Weights of a small transformer language model.
Architecture: RMSNorm before each block, rotary positions, no biases in attention or MLP, untied embeddings, normalized queries and keys.
Each number is 128 + 32 x the weight over its row's rms, rounded and kept within 0 to 255. Layers, rows and columns count from 0. Numbers have three digits each. The size before them is the row's rms in percent of the matrix's.

# down: layer 6 MLP down (transposed), 320x128, rms 0.0648, rows 221-255, columns 0-127
# gate: layer 6 MLP gate, 320x128, rms 0.0691, rows 222-256, columns 0-127
# up: layer 6 MLP up, 320x128, rms 0.0664, rows 222-256, columns 0-127
down221 100:129108135127121124147153154143113129135143101184112153194163113093158086080127102166102084195084100107134062140123148149122160158104097149122068196145076130163108126089185114094195148119145162115087120151153090150162106152139116152103120141165176150107133081123067133142084153058153086188156131162160097195098057175100116090140150088129098136135152139115180128183131126119109086137122
gate222 094:131136136153110145125160098136104047161164100186135168095189165086128173163175175158143087149117119134143085153072120144094096101126106146106061118122123112130149133132117114120166124143115152100199132190158131151105133083089154116118111110152136109157155170126149123144075151093113135040101149138106134130110164152128105082188129125079072096102100095129200157104112089146080162044169
up222 093:176161148138099155164151145139111108127152105155127164122174108154129132139141197124165138173140167121091167141148136172122109136142159111093072088147097125104077089108078140139143134130098174160149157138167139118132186086151151080155121093112152122138170145101155104121109179162127101086155105156124197102169124156091098137127145151084023169078097088160246147126150152123076121146088
down222 092:058099116103120114092109107132176069084123192112127143127132148146167107162078090152100117105128125106175121142171087113106136145107110153104172173101086089157191144153123098160092120115178102137113122115062122146118124151148142187127128174130110078114084109150127112145158142127097115191153118132146117142132092113159116193133093110166181081221134169088084138160078149165224150153133
gate223 093:159153138125100057106133093166114148184108122147099137193091122108119072169166101131119128121116087142146148064141122115089123058062116125107084099100092092175167160155114119056124159171099131103101108151083158148127157155113123082152102127111145155094134124079120106131069068078099159102153097065177095140124095083114163130062123109168194103188112176094132133123128123139096117138135
up223 092:143135151152081120143161121129077130118132117090126165115130180127107103153132145143194137213143183114213179151090097127081106149169095186105158049151155140106104147151182155080133095170132151149147194139163122124070118108119162174133129114170160106134174113133087118165170120155127181133105174163105196124176140130098065165134140156119127129104165117102137113122203136119105141098151
down223 092:096125050067167162110142103125163096116132153103167128083152149186119160136077161102104124118098155179100109145109148139178096176089152087185094159068134112116122109136212124129118155089123067113144119132161104127180123126099110126099132081126095078141071156132181079148152159120158089113179078106083130094104128128102161152127123153107029126086148119142130136157091095162159103141095
gate224 104:159117087148076150128178088141185141138134106113133179194106115098142047102110134068121134108131066121125103128127130088082161124099142128159138120096139103138158105167135116095126129172140117157091092112116120086124121139132150176132140081174161094156116123161126168189137115087122103138126128121196133185084145052117173131146167172188180061151097143075060071126101181112097131133107
up224 103:103143103140091081146139179119151076099103095157153145070160153119132123143120127170133087162161161119108165094106139165170114136147189179121134076152079133101093109063162154123201134096095142119166137149180117104087113113103101098130118137110099114142143186114158136071087097190113142066073150097125102109178128131158079117122088125132040180129143169148191164140155132171146105104178
down224 100:112126154116160134175153255114115167131171108193136099072134145171104138108149183109114143113115215164112065109119134190132121114145134104097148088115132122083133120127135171144113143124158119106190134149104092183130140130107122092137125122110145116139138139111141108151158107161130094091146131146087157098142158146146146125151148139128000109095103064144161155159144151124120144102151
gate225 096:164130122056060132150120163135142191095130122102105154139167082107105132122109125110166190135105121121089100091123114083105159137166120125113081050117143156137168152125092152126068154119128119152187050124066123160095093163159105154184135141153152151113057091090141164083069167079166157085068074106131144140139086163153139148098086088100171090121147151124138130132131163131132105137111
up225 101:114100150174104111133117138145086149111185090148134135113088144163031155139105046080072153066103119111161143108111120144126114148118109139090127132137150146113103201175184149138161114127089103104088183094108096115163161128141094133072087081162136154109141157194111075094145149078174173208164133110155133132133152095099110139146144138168136134110175091084149172144147117152105088168116
down225 101:084103127119201095161144129180124172094061106124127105113039151181151124100152115162162143170117154157134082145116067150050128122091078151099118057072159119120189129112128159139076121082120148141111118122127173112063117132125126108138098122155161146114154062135141139078093144094129157158166119083101100136105105112136092160143117094141060150126143177107159183150107132136175110178136
gate226 106:107161108166079144109140158113174155096149154150186120178131137116090168143122136100115140077125172108095126122112104136132140166116123125099100118076148152150135161125110181147134077167076116153121177137105022093132186150014123136189133112135216106118130088122134151153148114089085101091139064115143093136093147162075153169105191138148136122105125136127127141136162174136142161162097
up226 103:097184056083119069108081160098178168078090165142186136143121085124121175123164115186088129078141135087106104139158124165116132172138172100110126126146157122135160123118113117158054089142144125074140199160127042137114109141077146101192147127123142063118103093101148133103183064151152147098130143119144111166109142168100125149094122071124112092085131150129148130135142154098099106073126
down226 100:140122112094159152132079114160150112127169151133060136201061128158110131091082148160141135167125083207113114114127155127069106116119086080126099086172106132156137179138154090103108120131118183050143124147156121177100104113109171058139187118100091131143086147087156126060075113130154101098110140121108143124134175134143053158140141158133166091092107111115153172082119069153139127141159
gate227 102:114172155097130083151108139136161115115158139098097155127138171159122126100132127144156196157172083096072123123146141127104123116169167089192138101138174212170127127126077136164109073083159069202096109093199109137117093152155112156102144139199143091067098105103127109138184104117147172169137095143133110168170068162139158093118110091094130069120148100150151115112105147106131174135097
up227 099:100114099160077096191127130116112134098189129140132199106099072123101112149114104134161137133121128113165116114087138099115122143148133133162104142091127135128096107138144206120132181134157128176135108067121145087096126089142092126191066121206117093143105172128102088116104078139112177123159123092156092178151120156196130058137107138109094125091173147210117098163067140173177148143093
down227 100:106164097066123146082151113173150089131122094172129151088121121156113145114138112124145125155103148145128167165186157152086161123115113102128145160122177134142143121142131119126166097077181123161120166027109102088103113174167115150053235166157113153172180090118117162136182211147107112071121131117089155088124081098129120150137157089141076119167117127129158104116128108120083141118174
gate228 101:145169108083112151101031143109126185144136168164116121172115152153175077050153110154115176140103100076163115078149176124128154148113150177118138102159136156155140150125123172119058103129087082103135091122103118103112098159078144131125120125107103053168109122124130169153123153083143096091185157150120106140094054108077146080149107095124108083115127120121077094144069168112186131127124
up228 103:125155061106114096139179169154100125137200134129115161130151149142114120066095142142094141161130172094150123121098178165150122114132120158072115130130114144126124126089173123160149118125146139156135137137081111091092086198070133088145119161148091054125139117093092128163068154072100072121172161220134183122089086173110166095136138087107110083082143135104071126142091187149118098099140
down228 101:093140118141190106151145139111096135082067069099130161120107147082094117135101187112101086179096109156128119166167149170181136096150115111117152196149116101173129090132092135165193178135105132120174162173117159110152174163170094149146126130108123197087132174162166095145113123117122119127153099137135160153134125091161135215083123141131193117098186154154124104129190075162089159139099
gate229 084:209118155137161169102086137174161171126173175163095166125108111164099150121081140096086143158092061126141134142148077122062142099137110073124146152098108129077132091175128105109138125118107065112147146136152084076158064108104101133140133062128149143133106081126126063148165182142194114135149106145087172165146139072069137127163146136089118145162127109143145123106150151079125129134049
up229 104:111096112134126098186105185135123128166075156108146101136142086165123122127106083164098199073180131177122095123197101101147178121159164115161108162127179120149063158145140161124105168138111146141123094075125153187133127168186121107118125094134100095112109215136186176139146084118168146131230109118094112080123159138131099127157154129135154102154138110110115162115062135109171162122125
down229 098:134167123143144176094079074093173100188115130162148124128091120130162133098089097090122165071208169219071083099168137137115112130160155112146097146141137118140088164148148143145106143132117088125126082051137164107175084148138061169174129099069130092160091128106151129146177161137156142144229104152127085132132142146070110120148115133142145113148135098158112125110124167115113136107078
gate230 098:128116128089091161161144127140152163101104087130209082138099136129151118123102171063125140143151163100163107138065103099154143187140139129089108107124131137063107136135149154139169100170120174126079136085176091092146139108108110190114123090183090111141165106159107119116115101153107125057125048122239155149186108079108124171183187127119148143135122077120123142090151118096138140111127
up230 097:115068152103120151186119107123140185171139121121169135154184087056141145037071163178086191145154146080103103148079118087156131174083106116123122105113126133104119168143141105154102158087178142088128119135158129102147122166151147156142132138143132073080150079159093088133086103123129099120164115156148079085141092142102101169090135101137122099227131079109133113064122127120125128123174
down230 099:130118091093146139137095077064053091142083150022104126126169168102141196140154094133151109130101197141162139124136106109158095070109135144093138121156061133135190170129095093129125146177101098067091114183128080127140167111103150140182112117070166113116170107109158147094150123135135157161145113141117126095127132148123134143149150078121163144098188150081110058153129134156106084128138
gate231 117:115087069088132181160063111098127195117168170170136102155163098142158094097092121161110112091165097138114079126125107207071162165104066097152156089132100148130194117168065156088112139146099120107104146089129099087129122113129061152167085145141145155153130144176086145104155093126170102105137119089078157161092136094141104139106113138148138151079064146142149112097077131149157180129122
up231 105:048174147150111134151130113145140115153122145105117092133134103057167142149133158166135149083167149136220102114118142117145143170168140125081139046145115130058165119107077109068129154126102104074120175106129098151056118114138101159185165133140172130101109202116093138127078089103083124088139081144123139092169096107107146182131091170192144133086139149141085146145105096102121121119127
down231 105:125100108127161149163124142119108104143135148106089148128082072124138138134112128213080117138109145118111166133128120090142149128113127168148118145125155116153130140162137155079162072164088148179128125122158046130185089140105135134155164098110140107075078112034141160133155057116067125116076078154171138098155128089143156088180146139022165110151102145137096111184140138090103117130069
gate232 084:090195109138101104127075174070117131110174185147124126144140102160075101086083154126129083158095152118118151082136129121140161195110118148113163121137150123143121125171109188147084126160112097125206150164091134130105170153115050157140168108136153130157130126117167175138166169157116101147156093114100107114081108186117109177137132148125086097134124066147091103198138110066090069107071
up232 094:131172122088124130126081115108154087077166101127130094116158113146121118104117141156127081081146146103102139094172127144030117133188134115125170072205133154177121084087143129098135066156072094148122125109082113112148126107149115108113112148180137150095172140127122156119075140166135120162125137088165061101202137144142145142128128148128144046163180127097117071147165081132133163078061
down232 097:141109097119074100175117110093147179069122093148149093090142108127135103104154133139057138119162116109085128160089132082081125124150095171157100133158134175102114096098098086191121073145085116136126137106082140098163110010116106076138133152102138098122079130142096134157105047160083087099140161148150152170171160149144151135137058144145096118181111134083091109145091164158129159110131
gate233 088:123110122108124138132126119148095135183130102124134125116105165093189123125158156173105145143082076170117121183071138153159093109112124114145133164117080113083098115149143085098110130072115124131108069162097116166220167120114093141145179134151141079113142125164087095152133151126174111146175124085110064147097091021153175082151146116084131120156051148166125145124080115170186102104136
up233 095:148218098163161100084195126209168157129133154113164120103146105088135105122192143077171139121136152096071148105123087121146096098106142195115140112144124131195172074141124123127153153097132098156142130111152146147094131145101070082107180182114133139129133168118112157132100180163085125200113149077094163167141168109157100112110131139139197113134088093110099093127076126133109126124185
down233 096:063141179137119130133114181133137186113123105119107101049153140140117095078192154118143201114167118089117048094189131097104073126140118123105165065136130115066096105110110105169096152122108145148133148104099188127098100128141097171154126129117086100116097139109136120120118106141122139167127160159163159126145166219107128133108103165161080166169169080101125117079137196104137110184139
gate234 100:134170049122094115156157212137054124195077137153111139180120146137097143120113167145115154187126118157149077166145138140096143140161150152181094168102163086092103143194157134096137149137082094151097125158075180165188140120166096184141130119141134129113096160076136146100117112141146147126155052137077129129099164173129143144104127161160146068087077083085118105108112143109121145133139
up234 105:095090170088167098135135107105212064148165133122152119084082109161113110058185105139153149117161111130098167119124144162136122168166162077127147118163082170174140130084120126149072094110130104084119091107115118113103106088153115146116211159167184136111060125143126189150161148165105094127061146113154164135124083182151185119149132097093154096110083144093132138134087154122094107160155
down234 101:111181119126090184138140107192128155150134089106182160039118163147141086189127159144141131106146069128145131152148097093113164168152093118139187122099195114130181143199119155127069147148106090178161143103120147113145163158128169171123171111088103125140108172128212119146158147181081129085079131165114070155117150161117146170102116130121157137173156147099117072107111139122090106122111
gate235 081:139105119192073104138115108127134125140135105063076149134126127128139095117121171061164090117059130069142122076058138138165127144159106148109069107142080145106117112110113095117178060135139162112117119090141102085155137137141148132118137059135075130138149129115125092094059132065103099137145145186158108211115113092057098082125083120150175121099174174135128134123172166164125141157122
up235 082:107110098075077083141129122119117136119101105129136128173141187116147119164095131188128190082156111161124170137160093149133088120110075069155102180201172169086148112142111136156089106106100142192125104123117117213116129087149175162125120166169155128106128142113127044042141158105142148131094127100128087126154114112114091155163130186177121098118148095091122170169116108101086166162142
down235 088:163076108153168174089145091139136118110166116109148090074129046081090142172143063119140099121138167094112093129128160127140136124109138191099123091077110070148116161104120160162160124131109132140138219104136118052082110172101080117131141090176089127146164119184098158163156120165113131074150179141125088137105144119157112077108120101104192151117135170161173162085076145132127121105154
gate236 119:076097163107165207130120142119134072136152139123117139163190054129096093077118129126069156084123089112071091114104131109096124138096130059158136071177079142084117123106116158046105123116097136099143031139110153130126151106127145145139145142179206133114112153191184170142138101114134085130167109153135129116104099089153122164107140134179127094123123125126117127079107151081176130147109
up236 107:135073133180134168146131137140122102110173090185113175132149107116112099161131131058156145118159147136130156151118098131129101100121112150107122116122077096169182117151145128135140074098121185197049196099097108146123185166109130111095147121111137144109135131101130139208161131178129127124129167201155093142191174109071099078151136177044102128134112147170143152107129100087102161182118
down236 112:084166108112120130077124056106144126102174176171127140160126128083155120094140086139131121129179087122121137138067121179139160109104180120125111081151143145132153124116052159162163143147176133094109046116141092125131155124166207095135109115123119160154094131149141115191125101133145113137133110045092119113130128106199103133110205182151107107096167090192113142093131179116098068113118
gate237 091:126129168175207124169104149096123087128098103164147184065134104105119119153156098127195169100147120175158083118122126088156108151167156158137141159123121060128126118116080125197124111054146202161144177091138116122136122129130175119164089176159151153163126084129108119163113093073146159103139142067112153155110157148140128082113127130169123127119185192143094111170103146185073103094130
up237 092:139098152123108146084122071099162160132201174072091144104120064160161105121150111110149161126128133088117105117122096143123122157162138123210183046148103141101183135185096101131115133111144143160171125122144097171107088139147143122129112162125163140106117074164133140112124175074143162180122157086103123146132043133113173078047095128084154107136166107139067125136141091087078110147115
down237 097:143120137136141094154157195099140159141112151163160099033131115133117122170102133111172154148085179063133191065093148140136083164108127142110100169132137098133125132127091121099185189103102149075070097131092097152131154130192082088100212122135145130141118153130199128163128200155121088139103107173145190105148126134177139140078114127141140132127129133137168089100098142137076127161154
gate238 121:119095129088149176086145125126192135160094138146117108110100113160181061062115137116082150151133069104060146103132095150092166148112174102174108058093169168105086182131080114144091125117100065179073121096096136097123118121132047173107168102135173126125063092126133140075163116147089167087157096125091117131097163123086121138119097100147162137139116159102105116123109147124161151174125
up238 113:180139115104137182121085114136140116206141140141150170089079167101137100162206126112165081123157128152110107118191100141101092119163145152157147188189139172152136145166145147081153125112133144069077103106165092111145135085133129131112126111068182150122136183161175164117134071135097151186114162053152137143181130107109089118080135105161149121149155106123053081125132136112102168108153
down238 108:155153123161136141073054100114121131146132166132145136122129127098097104090142091099122077104107135148147134064110109105108141110131152116117123143143110080156127101127157108136123125128131092087093151113156121122104135117147139104151128176114113122158142149113134099110182113074156137128112095123157151102130100131098126136128096123147255113115159082166091139142112102101131120065130
gate239 104:124106054178122223115091096083153177116154159159075118140164155116132108141165075169126104064122061111127095135128120115100149160105119071173105107166121150174121087157115084091116145128046110135119069117093170157138174126098152124123151087125147168155125115118095124111157131119129108140131155097072127152123126147082111140115138179178161109195101093171115145082127111041134115118121
up239 097:109107125097149093154139146157175155203116174180099124144144118098125157171068162163115116135120131102169067114142146189132139198047102122128100120130166152124110150158128148148146138153184100161199157130153126181127148134146118135168155163143066162149129080163160094074102132144154172114166153107128144101176130210104075150114160110117110077184115072142150148159112160081131119115094
down239 100:157143127152132144151143232134089210156093129169105146075133120125060129140193118141172109107151191109107151165073153152148080125190173085177149129153094122150127140177210142126138114154111115101145073116110124101112128139132121110074090079133185106084133140090074126125131125138076147105132107158138097099097121081132149075144065126140078134119181118157099117118087109123103128126156
gate240 094:133134102094059163147144096122114083181114163162059102108142139114075135151131075071045133104134115135152114105093140153103105113126135161209133144127087115082106099119134095054147106111102082156107050148127180124083155113139151118106149132133175139115139078124145068114114141135110144108062122129162088123131110132093110092114183038189174128094141143111121151121189153134104102142118
up240 092:140137112189098095145136137135144105131142151122133159104137133099097141108068164069166150091173199168136122102131082114164153163082187139116146067152100170106097154115206104110146175086097136088143146132097157129106115157178142123102197061146155064071187170131141175147113142117122157160172147135154122105177089132130112164125129161166102168092152112099134158140167145087120107203139
down240 091:163156098077120214131154186160134183197156125136090125101097156188166124155191083164155131130136121139119138108121166124085154112136120089148103130095154115140154097148106106152158107155140089136100068116131112124109211126080113127146116181126131140115115129137145136102119126139112099133145136090093115173123111144119118072140107151106000128152116150171135127142141156178138206070146
gate241 108:097128097171098162132117164142136148146090095154060118171089140118093136155094150148113146088133145092162078193170095116119094147125082129133128185114133101132120114139106158122198160176119139156061097183071160113156100088097105128169154111088058155116153163177112102212120072162100113147118117071134121123065118158162161144171141157145113138133134081117125132127065170138169159096087
up241 111:133166154174152151103140181136102107107147144180096157089128128098081130174112145136119114091101154141061127162185152138152056125115107140129103185120175108105143110111069190089118072157133116122093144153185159141156045176084114133126131128102167146094186153122130116152182098161153098159211179105148143118127122152152142149114148123153048130133153106136125082105089126104153191086107
down241 112:101112161093151166131160105151117119239146091133045123045114133136119131071162116124074136106087082155161118116105167133101117100128135145150133121086100116150154120162166127106141109171160137139085081130055143081115178100097174142184080117179141164097147139189129111167101130095141108145112140170171154094106146117117141110134139177127118104099127161063151148083062081152151118130104
gate242 098:140130108092124113099082163192125123163143110140177164143132093141072159135094063081056161135150130093128143100116094067117104137087151122131113102091090087128112119144130136134101062226146147059108128164125118102192166142120088123121143102139138134095100115159109090077159132134087138140142153085176087078113056183121124146116144100178114139134086138136153150108168124045108157085130
up242 100:122126168150196129181119162096176169140076166167140106115121165123098126150131146185184149156071112121138113093140126164127165105142133122170181173109184127177140176128133108109135178133115147149197121131141151143105071180151168072136199146097134113166119123109123135090117128150143030114127102175075165117148116179120116132187086152074102163153141110197139141091130108164153147124113
down242 099:150110141084110154137177150180119136082196096078184171137139089154125184110110136101108146110115113168094153129157111103136093141125149167175113147092133068111161159111120184133107081136157112116132136161097106121145129051165146121161166108096164118153140106113071150077099188135066201133102076088153138122132094154090157153155179151163107126129121126098044088168130126082130135070090
gate243 106:152121171122084193148135119145131171137094186114154131189166073116140123084112143057174147117170056096074132187177080117105184112097076091179109101113133085108118139137140127154155089141050109107131105125115136202147164120143170150151152121134180128132079122142134188142141150116132120161078115162146179165137151108099126095113156163159145149145130103149107156121127124054178102144167
up243 103:078195110131175184132141130152121089128125125152182096095108129095102104112142061110159106113089126130047138174145058175140122114140101118117147149137097101147154163118193124171139140071082090158091088152094091142136127089108136004128163110101124239115112138148170132152150120116173092127136141144128143126096144117157126116160150123195161157117131104087152150117134142103106118116161
down243 102:111108121091123143084142165109105089148130149219117103144125153143124174090128132161170114127166152121078160217144169153114159150180128160088146173127160086143108159117170124084196177106069123119075111112134119153101158133126176099207128128110145138111144153151169143198112064170110114146141174127113178120140154117129095177073140106155111137121150169137102161064088121163102107151175
gate244 083:128100159130093105139150129145119120161114091144105182151129116088162161091122152174120108091094100114173123114074173128117165148132136081093126115185105140110080133124097101172109155098099148097129048131113122111144190160162135156160089076100116056125068097081094123117127103157161110117158147144186093149134145086038131142130124159114113074134102060065135152108155178109076054110147
up244 096:146130150150060094189132168149102110118086150118112136149147076157073135072120114094118175100149115133067126124137145083075160129130174102160073084094127113152157108134117182062133159158100138108179090093085131184151124088125140186126081149124167206126113142136148206121101095070200149127184115122079084123143125123128114134125141137168116101125155130145133149121107136064126132143058
down244 099:148171174137122060093059169162146085182100101207123117120164101144145143076152137131111146103117112129057094119147160083135185163074171121148147125140136085133083106154112136102142173119098116087143057098140112129121114129129183151148112131086094170148063096156181179133145094108109160123196148142153066173135096125135147107141146129168121090131133112075102118117093175097142099076089
gate245 091:161195099116080172184046159136170166140171095097074150146192082125165162093145134089202203128145098166120132109130089120101154099136072150128098129155144113135101117152115138091101129117138152113061135115061138136115125129123170169127145098106131119144110112132103176158165139109145105154158156127148168162159134066129112154075123170162135090108164111096104150091136158150114068203101
up245 102:143152165113183114129157165166065069148155188141149183119089210124103111144130109170100145104168179160106133083192133110171130119131163139094139181112085140146159179126147109148087153132121106129175153137201130114174098123182075110107108110084144146139185119093205112135170094163151113117168151123112127122139148174102132092151089087101088114117126127176142081131125141062117157096161
down245 098:126134133116083131105071208093103139127109126130138080050119140132138162133151153115174115134149255128118176152149130142137144089143130156089138121190139120150131149137085145132143157157164151132245153096077124140144134111104097160140146112106132111136128151097161137127144154140135116082120136142111131120150144116122129127076134098166047113093163076078152141134134186155073091134110
gate246 101:105112126192147164161142129128115102107162143107097102105176157113171121107104146132147203113088144149132094087113114050144125127163143111064184103115087156101105153136119191109136120092090168123100149118103133141142093148159174194203147106092150121143134065122071150131165141156101080167133090079131130134180088114154149106130136184115107144146151127160120078085120089061146080077066
up246 099:123141111131099126071140108097168106119124129111175174159116110141115139177168142117091096119135128102148142161170100194129131099138091186154087153146190080109177104156132125173112146164148114099134118126143137101119160143105075092129081091099107143121157174140180070148138105099126142073127149104111112085138205141110110152117106105146192112053154095063120184221197131179104107135130
down246 097:130107157165103129146143141175109161146127155172105159158166150162097151140121104151127108112127126098147131103122148171142081184147131101117082115171078138098117142153129162133118064042227155136188118142114128125093114186130098107155130074128141125180142147110131193182139153133127085095128147138160182135112138130113153068124167159135071190087177125103114157129154146226138098081086
gate247 088:161148080162122118077123096128076151102151100122138161147153173137091185160136204132135054151126164104172061133113170096090142136115101168109117139078080048117134117106110136157175173146093180134135128166131142114171108137171082136119186104126118123130114065147127097137110093111120151101077120104143050106186118139160144079144098133163079071158114161116120094137132119109127143047129
up247 092:099156117155166112087132141113088104118097123117183146146137129094117078114083128147121118123114122123129142205112128102154113123086169196103106095103148147140102108146167112110152110092160173162048123152138129095131140120129155139121127142100134114108124114144119129177130098085157198210160115149232144112068135091179172172097148124149154122108128197092039155103105120091104046137123
down247 092:117116142133117141180091151128206120129128170193133101104073117185191192141134093109082185142126160164118124105128097144157137111115154129114089184121135166114122130107116152104131066144146103096201102134145140145171094114089100091134167171163188081150097152201131145150097126088133108109124125196039152155151117144124119114135117115086074152106159067155155124142134056148112145142136
gate248 120:103116121147089120132081118101107135156043159183101189128121092138124135092115183138071155132123079174113090083104104165096129123098127100116077130195105152170113139141081168171143106126089161152115060106064127157152147111095183165127113098124159107097133104126127137104172087094192180078134127091115109129178120131118139102141106145141113068175117137145102169202077155076151103099142
up248 118:092179143091146106143161143133180064103132177157158100122108173100114081147133118130160171172135141155144109149123132127231108109172122132108109141140163106094156090051090100125139156082103155099080158123148142162112104145163139122139135178130087149129137143142152178172094134164177074152179122131102109112120150072195094106130073165086131169126069135116149125119048069178145140125145
down248 107:143105111100170131107134134127099065145102080168086103186138140129110175125128166133156161161076171097140146188150155099119090153138146117091109128112133136108167084091143093082129193118057120106190161145194083137120088098127128147119166110169140134207072157158172101146150136197155102122118140119143148154118081159128109124157102107089100168173113183135201100101131127147163164091080
gate249 091:138139097123129075139123152147164137093044136139173181110108128079126155125109120096124113073149120103087103175075121141129206176115180109084125116153137148149159130113160109185133142087152121161164141101062177130083125110113138094165132158122179176103181108112146151108094143099234131103129136105151188126171157128156112148122093134181163114169134176050150105153145121095090157126126
up249 087:131065109123110074145131129122098074125112100144134191096158167084093138137119086160123175079087100115183190118131111097146157149097134115137144079074179145157090169153158083119108133131080122153172141129140184174127095146137090194183111135187158134164163146100085124140160102127138132093136129127134170105114129134111109222109103066167095073091117188164154086114160127149116140098154
down249 088:139138125235103127149102144159185178140137147110111044129177139125129123068125158090110066121132134172078077161119172122151125113135135075093122138164109122067173088134116155095128068073165127106137174126129116150078197091078108139162137142076079147116103109119132099089158148143148136151136150107139134163176172134144168068107140168132142152117109141075163099120082162122144119167084
gate250 097:162165200105113123101077109146141189129075114137099128110143113097127110132123078079112110139135144094132117091121040065073175164101075149091119087125118097117122156129142175093135071132110115203192128104110182168105124171120122092132169119142169137105133154133088146127081124043082155133148144140121147162126105157113163098041159090191121115135162165133087125129127131169119127133157
up250 100:116138091100156128167090159126078075158066137144194166125105056121123156111118100167111187109152106156075143146143119102133110103149173177102100165118176124137090127135143109168160147124156105094077097150101168171177127110199165141156091138115116076112125078068151177169179074127139114123120147156114130163110175128193096143141077148112131045150115160110152065117151164139122133114131
down250 100:170138140115173114096119082106153112122165110107101119093102116174130148132171117104140056111102168073164160112171140160084125193108114120121157124107068096149129132136134160118142151083159191121169152109103153132102137143138165110139170074104153138101178104120102086073137156107151190139079081072062167190145120165092141093093176069115092102073097121139149147100101140067163077144132
gate251 101:131069127169088116132109102109139135117088191165138116162097127138191130167113143182137133101131087143169073125133120082137118077095126151163088174155130115136149124129111168106148135133119180108107100118169168144156103118160159230191086095105127124195137140175154124155108097190152124108161148146116114168113133098122204145146159163152069131082167106143154147115083117105148223092112
up251 096:123096092097141113152147111150106117144189099142037135132124112092072126093113230088132119189155130101158139121085093136069128174131126143125088104137123142131143114128171103132129133094111102102159134122105102123080189197145110094100140139188150115135082090084141191175062071067120120128131104163120140152111146108102094130125119087116174056142133123142120120194171139152099094171144
down251 101:143106069134130145116089134128124121123167086158112156176145163138114162110101164188100077149086158130138132130181145138108079130099157139050128148094116104117074145117155214165134180129158176092157097123159110149112171167085164079114174120128171125122091152167147155132138208148114135184171112155130158129119115176118130126145087057110079124101136105150207130119141114075153075112077
gate252 100:119062077128107134096120089147141194174160086096070101137136120127194123111173130127130107166133089081107072094028104144099147113090124060161168109149080184108077108176091123154144134167155177139160090132111137149101153102110135138118165113168134101128113160171134130080108165089143173138112112157118086167130102115093118086143172156092125100153143129183114150084140098088116184091119
up252 095:101126129100081129085121099111154143067164134145176172121078096139121166148203072130102110123058143081096127143135132095127138155204072161141122106122131112163133095099136167133149079094181104105098144134108123113062100108074100071156091074150148178136185105148140088101117128090056175154106137154104155148079081130108143054131138151180127169143147113135124127149186123102120125115104
down252 099:148160111118150063110153168098108152157091150191158093086163172177125078113074177160155172144112125167142139146117174136141149106144184150132139089158165126116085133118124140110132177148102122153118156109144104138153122078153087130113113182085081152141084179065116128147151117081115123151134141157178081146114191104145060188113113114144114087107104087031119143123121200121070118129135
gate253 107:085166140108153152152080127128154084113134156172165166127153040152176096071141161152096190085133107140074136080157176111087135093109144161093132133182129095150133153148100146187114085178102099102063137113129142147144155169109115104112143122056074095102159060175085145148141125148137173101112148115100169135134098124118087158063121169147132088152148152144088111096115188149138111168138
up253 108:157133151106051147135128131173130120130089134138125094108089191146158141115178125121102172115116106135069152128103162079078109121091125141100103066145233141072149110089127147121163117084082126182099144148095126125093178055120201176115165145175112108112168057142100170160118135103104141097105083065129098099123126089107128173105181148116110132112131103092127123142152169151110095111111
down253 109:105127107115122105100118073109145156114198130118117086164078158160142124154154058110124132091130050163115060111134114117156118105127092127185163133141128105078093103082147090134105119132114110077071094098117117171115162117142146094138148124083115139142125128208058122096126114136118139120078150156082132099166121160084136119123193099129198115153145030120072080104142108138184102149101
gate254 100:127105080145124094143146191116194159107120149156088184141152120103077136100181098181096142113124152120069182156181107182170111159155160144198132114100133122113146146149153079186078073120128037153183144162152091139158133077109124123140107115109177167101122107133166114118163134077209099163108105078098125123138115166148091129117111097169106131145124107130154152136186162103121138096129
up254 112:137180089164036115101097123099169127096097080118120185085171104063091192133112106114126116122136140096091168114152079141143176141167150212135155125124173111154161090130166109185114108123133116128148126168144110119062116088084115074124149137127106126144136140116114078106172139126154087136092163092142170195106118097147187132126091153177119116101140125119142165200152132125089105062126
down254 108:166144198108140176155123115134111097169118094074114129116110148136166057094134146104166073133160146148129119081079176089106132155107170156057149184157140120177107114119168181076148144145114165051117072136118109088065180178144158137122165093108069084144131142100087149094115121172069161097151143174140104127121157134106175152092078108128108110090127154148144100120081119116149120155117
gate255 113:131143191142120180129168122149204154122099100136084148194145089153093097157109157156164171130149077130160097106125128106106147164147092155146139065103148142149137162139062145104114098176098134150114137125107086125171077129080143207212142145196159115137139147064110177169146142093147105132148100114137188166117119129164157184127141102149124107141089108122120176113072180076119146123143
up255 102:160136122113105168124163124169148098125151134140128095114168111149104093144109119107154123105152137108095069162048149098041123160110145123084089133093097115151157094121101192101143117093125127097163104149091100118097147144099110168158168215141169149177052143172179112112101137083122107115110052128176097133074060091165148118113186149126128114134102064119161128144141183109102101159139
down255 100:137141173080107196190168171138129160133060139217090170137155086173092125117086166164177165154123116126156096163122152134114110088140102114078110147102144131115138114121158123094171072100124118158136090154177075169109112107126073156107133160160115147120141130107161076158172118135097072091112143138113080145116154093121078105105114140104149118132093080138153171167112034160088146143161
gate256 097:091177152116156080136142161172088154130105105170162113123147128153134103129114118136144119161147098212086154101092133106166151093087179078116128163095170138133141127148087180105087151152148090073189115171128136074176104172136110139130160150115130159170124123129064114160109086141063105116169116185159145150148187111111171114125196138146138111066182108166097113099113173197141114086119
up256 102:170119122066097080081087084070177153135147155152121092149168123184088134117156095163105165100148096121167158153144122102140150107102166178189144130089116126198173176180071136116089151156147122084146119110208171122142053162153171159103093110079154128166139137125123102106114146098163120191162167109110138144085125096172107115122109118152151096164116125158156085097113111102162147091155